From a checkpoint of a small transformer trained on Wikipedia.
Training: a variant of SOAP for these matrices, 2899 steps.
Each number is 500 + 50 x the weight over its row's rms, rounded and kept within 0 to 999. Layers, rows and columns count from 0. Numbers have three digits each. The size before them is the row's rms in percent of the matrix's.

# gate: layer 3 MLP gate, 2368x896, rms 0.0321, rows 1833-1846, columns 832-895
# up: layer 3 MLP up, 2368x896, rms 0.0322, rows 1833-1845, columns 832-895
# down: layer 3 MLP down (transposed), 2368x896, rms 0.031, rows 1833-1845, columns 832-895
gate1833 103:566423543409500480512567412539516560505585450472487565526528481534559502584527489406494506586451538510533492552545494564519382504525679404539570552473564425530495567594511546518431557548536452
up1833 100:573536466527509538549511448410425483516497529388469496553419433425452437581540409495550566489508558548473473528454433472471496439545461407540458442575507428534450573478554505573568534442531514
down1833 101:477514537587546507518505458435491521493392547530480459415443514541533518401525567524551478413603440544587526509514496513524434483495436502491469505456514564342503590488575497519530516466491488
gate1834 095:502544543582460464526440495488532475487576480555456516513537456549508492513567480560511545422562508500575468513588523461533485499556545435471445575535519504504580597484460562497540494439515599
up1834 101:484484500467465513550543565446509491533462502496599570609470515418504476539541515405480454581548524514462571507489461536528445404546505536468486475538580406522516503473581509494533519443541479
down1834 102:490424471476485524541506484487547447499483425504536475417538472404430546567561469540525504556534513441422439469529526472434381465435536453501451512554522440474490430387453474548549532534519549
gate1835 104:423461511499531483491494447522487386414438482471509480497511487560543512475484507558455426514528498395440501566450457494451509476371499516495513457466438453457474458439457558509461471479506480
up1835 104:499518511460474519485477531429462389461424483578469640531535570530522541488434471464517474558590539486528506466513564555454529491388585561468488482444531466458484498439438531544531439480552499
down1835 100:452472511550457527502581516556479493541529557431557523498594553580576549430483434492491489463466482464468510521519511560511495421462434441369492487543492597451547541477536483488427408450447519
gate1836 096:548444539440511534490444529526538473568455540427461427520548404546554515531543391525547445558501449596566489613436616371479521406513483448555501554594553576473434471393497487555518551458447577
up1836 099:569498479560643507498508455477462526547446431426481432509419531431571511391550579483435519472613403544488526484510476503407458549569401547422538479412464533536480575498436490487539476565423447
down1836 098:524508450485538511445412534503580456444485594457457419454408497500524427556490547562521574438491480542475506507426504629497456536483474458573548530536505522494509528540498528441522449482489429
gate1837 096:552597554500547487460490486558543465400444522564554488432484427535546473559489516405572556512591515452440529478509470477390500516489493484504498546613506524509537479513507434386531486515488544
up1837 094:514571543580537561500435417478471563447502484466478455478535502479546509540474478533549503539439505513487511522504557454462481635434479466535471507559463531598476538547533508519447527584489524
down1837 096:563473560424647562407462480561572492460496536559525575450502505481594631467503469397517458475524540481534550558424526533461590551551597476559530574597467601537534505570513533469532474407475534
gate1838 099:488453453377517460507516519571558503504511503549583546394546529469469497462395463512560462556479505516566489504431495452438449540531395513536496391625472513590551540374546536463507441573572470
up1838 093:517549451483476451369533514486584416526564448570500475449521437464423552485403450607531535569422500460540509444489442506450532485592479597517508425596501479485529595454488467536442468530411559
down1838 096:573491471502544385479476461434434414544543530506517445579501611528416452426492523544539453417538495559535568522504519548474569462495556407472522553424516588491485541533467482549429582490438457
gate1839 099:612438511536445560520418399430601463547511449472349493475466445610515496563522510478473470563550499490451570530540520507469559598467389465501482492415511516447418490566533530507465573450622378
up1839 099:536480454509530559503588514585559528498484572457497432534526446475451522473452606427487522436455509506520565581475489519527481452517498436517438531514492500450459507450419515486516405518540579
down1839 101:523498513504545475429519454528543444542484510503361492455415340612467449498571423536528433456423477498426487465537469586405456458578499460383485638463502528380507453489511522434554523490517481
gate1840 097:473534509552513531491392513445547393512402566490577529445512622408498519467444482562508501423452483482496501605512546570527499517414478527527464434464487529534519544467540525472541581438450517
up1840 102:516470491552481533575526507533532515416457543437546500516456468493475529525527562553561450472647448568501593450468531432474503493575414587529536536512488513510482520500448465546482440496523446
down1840 101:525474465464523375509591478464357547529506458551575502466491466522539538489521541419491546487549502519512446496487564385474464513427566409518467535520455552575558506477530563559500471528532500
gate1841 106:483467467473448467536544457492414486487509474534442533460482421495455557520570494471455417485524559492454518409473495488448425521469502424524477508643592435515467482470570459556418502446523453
up1841 099:482563572473472472469371521526571433479433511471443456579473537444471574520432506452570546527584520445546536555510431523493625508556532549594477560459497491383517478495507533479491558559474506
down1841 102:458509456543394504572464495432439518458460464474583450484587533435509393516595445398514448466499533492485482514559462468483588427464531403524589501506451434480471550420429583476435489515459512
gate1842 094:575428427445560585463575462486567543517392553470460463430518551485540472419448577505483513615565571508540516519564532520469516467481476510495533510492473492521495528419510529407589655497464515
up1842 098:552534417438493581502530456482563558492501514485524546476539494490544451429441511522509508614572621557532554490405457536448553447453458428487474517453526550412496452464518529420583505497469451
down1842 100:494507515509562473530537563411508580461459467462519537468525539491490597444493672419440440505489528532503442568505482487523523539424504494548450383543557474528570526552352524500573527523461508
gate1843 098:520457408517513580519612385493470605491494478625441454534473521494482489481520463494541410490586557540560500529501507582607489514551599430517568477522489472488478465452512516485534555473564405
up1843 094:433477425516424522491565482432527495578453568482474507622440508484525503414549501473529465525554534507537499417617535521523407445474561520526394458463487493483530486500496440550496447461510516
down1843 098:457441508428548582494401529512501485521489558454451519450409467489421579604442472600574464454503492551495568484428489500490535468514452527430438397534501554553507528499566604477489594529539557
gate1844 106:561422435471625447481477535583561526441502561452501552583505504465544536613455436493478389545536412497473491496512515463432498527468460490587466594530486531547535565517527533561541480457454487
up1844 108:474525554544492594438533481459514510528482457636527396431448386643504434446460508560562664464490486510556512421489462435485500557494489461447558509530509507517476412500442487458425544551622411
down1844 102:429488562530602440514572458568542496488542555585453506482498508522612493466534456454413505555480472544368509540441418553551573428423414633506494523449488538470496545393475479499556438464496516
gate1845 097:426453465451552473593582471340510476487554433600445491398590584444531498508520524516482450513514578529521517521399436534451487449569470437558479488454543496465468521568560541549488548573493618
up1845 098:475503494521610469554492514396491435528462534525469530529464537534520492491467510550504448550500496468431567524543540436442541489426532491529494497494512496519424481544445564598486462547474564
down1845 098:427549468429564491293546558445436507525455585540476579485442552437490549536541540529501440489494483461494536478511488545589410470486556472571470515539617461602480418502433462460490482552489496
gate1846 101:561503443529528521490545510477497534364460463387491512548474455675534476540469551542523557601521516509520562530532402483579460456553515504477534529531517510413541562503528545490582493463437353